config = dict(
    vocab_size=2048,
    positions='rope',
    max_steps=2672,
)
Each number is 500 + 25 x the weight over its row's rms, rounded and kept within 0 to 999. Layers, rows and columns count from 0. Numbers have three digits each. The size before them is the row's rms in percent of the matrix's.

# layer 5 attention key, 128x128, rms 0.116, rows 0-21, columns 0-127
089:532471444480496462499482539517517531490517504499508494507529489534542528502474499472528512496502462479523524504474504524529551513482553488488514529508504511524459472506455450480515507534504523516490501485532509506511529477522436532464497559529486483504475492500491475523521520515489432511486443531478481497492499485546524488502495508463479492478500523510531506519488488542512509531473
098:464489499524515494512516456460503548464520507477465494516486514529520520515482552526537524514487480519512510517499489491518482464534501492556530487490522494506526508503479501502484483515495496512551464506528474495500499510522542496504476473452516509511542526562466448519492545484514534514552491544520489528484457497489528489486526482496524490492476507485448509488490522496539448518542
069:478495488505499537486502495505481538455506535523487534521477513559543529493549507528517477465492474527523517489498484476508494525530502531537495450537519531537476504523515499500531500487516473528547529511520483501491500481537550513534495493529503523522521532535547461478511541542498544473550460497514522479528492532510487487480500475525482521526505503502504484515514516506560485508498
087:525492514527488493506511461518466427458487505500499474460516504498475501492556475546518531484489471500467506512519481519511499512502511457497523498477517512512493475501479521504496501509476481493478527544552522569521520505513492489515511503488491525469499465515449469506539502486536471506482532500456488467485509461504498488448484496466513525485509521491575526477446484522519496500530
088:500500497506468510482500425473506520481498508498536507480492492496462527500473513526489471529461481510524478530525472471474485449546528502452512495504503462472459471530497501484465465491532511499492470552500484494515508488489547482529511483444475540522514511498492490434436502481490526504494462503485511517507477513481483494482462505473524511528490475514475538496512495482454506513540
099:510492503486519495481491475466493514475517506467471531478463521482528520466528517498537497517487440553483493468477469495490483466503480466552527433479493499508481535496508509479519489482501486482545492454494488488493529479528541497501511465492515544506501459535512446497490515494507497520512481538494469503454472518471496491458503482504470452504526474477512490486548498540555507513491
139:466475521513545484510544500475501518526480509469471506545458483517537500484487508507498490485469480485481521532464488539530492508511546494559530492485511546510512511502497503476522488498485480468540519462526503473517515488494491552485486518484474497470528536529480482511522508520505469499515495543517491521485483486501471435503531512497484506475500464463498489520397514477521510478499
110:531511482476486510496503493468482505532508512531532551459531513546534490508489469490509539488509481480503505552516541524530442467503496453495503545510504490486523464479515493517486512501490503545541508508528525493525516495465496482489496563500511475527495502496495444459492509486529456498456505489506557495515477481480493519479541493520454462488501516513458457491527496475493524489526
102:489516501504495528544490511502486565520502531505477555522487505475492535515461508507529496506537476518445482499430454500542495485457493519485546509503488515501497516461465493495530502521526459492499522517498509473485491485491467477477470501484493482482482494465527572517484441504488486487550481495492494504514458488500462497513546534477489472468494510470514480509525525470509503506522
101:474500506519528506516483496500507461478505483514531538481498507513506471487446510523527514457494443539516435502511527502454542457502485486538484511495523489485516509528500518462496453525512536473523486509505497523505500439510499509497523495483532532496467492449541492544506507535483496510491523471524434517545513527496510563494509507485516471478504489463495504496535461505514495511517
106:492489543478524491517461495476479537494519497546530523479473531523519506484527481528501485526525459497507511566495487525481538521500497509503508464487492503508498502475505490477457504494507501501543512476460506526566449485452549534458477528511546507473476521498466516514469516526518527515477541515499456516507497431502492529506474477521490520499507484517540513514480491498501519507540
102:493515528499514563510524512491446489471511535514504476504485507504489537501533488516494497508498477480499504497506481473453503489516497508472472502533484462482486519481526521524458488457518496527525546485446480523485501540489494473490493510510490465588489512501508511496503492531477517486523518450478535507516503539523457517517494518529444503499532458470479461567512479505480484513516
106:531504496485517505494517540544474473489510454502544500461468499526491504482520464540500546502443466498521574495527501495472479512496487487490498470493475452500492502502529505532516501482537497468512451511500468518545546522501491514489501475518529512534510526470513532475483497499476497489506449514489503453532478442509518468510475485476460514517481503515491523486500562519489520491493
112:516471497510466500504506484508506475512489485520517526442457491507464514503515501489533444479516528502466498486503525478522489503541498529490499504519508448470458489520475520482495488466512533560511445541549455494440478502476502478492533443463494495515549489497472506520503546511500517458505481481479529475508441463482490511496507462485491491476526525485468499515502510504494502498514
095:481506538521492528500496474518453507459496518503533499542488507496512520460477479549532511503512476518461468501510545482478538491487504533494530498455508492481462426489488545527523560505464539539480505512517490546458507511513480508470521505506483475472491503512454513485460475489460513522452499529526479519504494544484536496472530473537535503502494520496487507490494487515504512504504
093:535468476543518527458467537454473505494529527516497527501473477484473496488502483500479528516508498501527513500514564524509507517507502443529475513527549517494518521453501474521516491504530517494457496475519515488479546475511509512491495431502532500480478480517502424535511470533513470513497507496498509523497500544476488516545513523494505513491444507497510489538481552481484509487496
111:481516482520538520518495511504475464506523486504507468476469479519471560560508493530501504534471515481509553504525497500486476515475479482546508525500487505496471481514442516491446524504484509462507482511543480525506492510472485518478476509525523495502479491524531488481476511470472495522498498446471470504538461569502489496526519542518516472458509512541503500524502528470501489483442
103:472469505467501505481519519505486480484471510481467495473507492506440508513535533505472517505476502485521506509508458469533493498501526499473508478467549545520516464504506547486517514484489511485498509484505507508473505527535527527478493514420507489484515506459482511475472464513514515525442517514475512513539529475476489511496477490520391497520524488530489512484492517498475521471538
112:535496531480505507477518502515492527468459493542513513499523541503468464447519496509487518509481512492511478473521497492514494512497506493525466473516506480519536478487416512509475518478545467494507460560498507434517502459522529518477507469519479508500568518512484505518465519493450487485520507452521498454505531534483487535502510482506533525486532520482506520511473502521529507512491
107:507463484510477535515476499511473504532465488482521490519489464468467459489477574494494469493488470483489484517503549501488485516507491479512481502516493489473492459441522519506536485471522502506474454495456540522531510534465502477489494494459503519530511491503507491529543489490525489510523505486514474568517491527493495453480514532518460520480511464512529515499505483553448520535479
106:552501500473514504481457518489522501533462491487531526462495473466505483508490506533563507579472494492490478456500471521511512497503510480527510522517515528513505515515495472486520478529498500469541547474489505532496490537512516591530525500499464496511478490466482492499478512522532479489469489484503522507530540507492513467503448481494475537501536502472486470494490534526521506532502
101:503534559493470488529472507497454500517478480535524550506554483479488465543495515464491470495528515520539514497504511488501501495490481434490474510493523494518482483489512518476531490476480467501511521477503498513548513519495488526471529508466490456515531489531514538529510478494505469483560523509499486533476530479513486467485470485492440495487499495504525419496504504508459518512476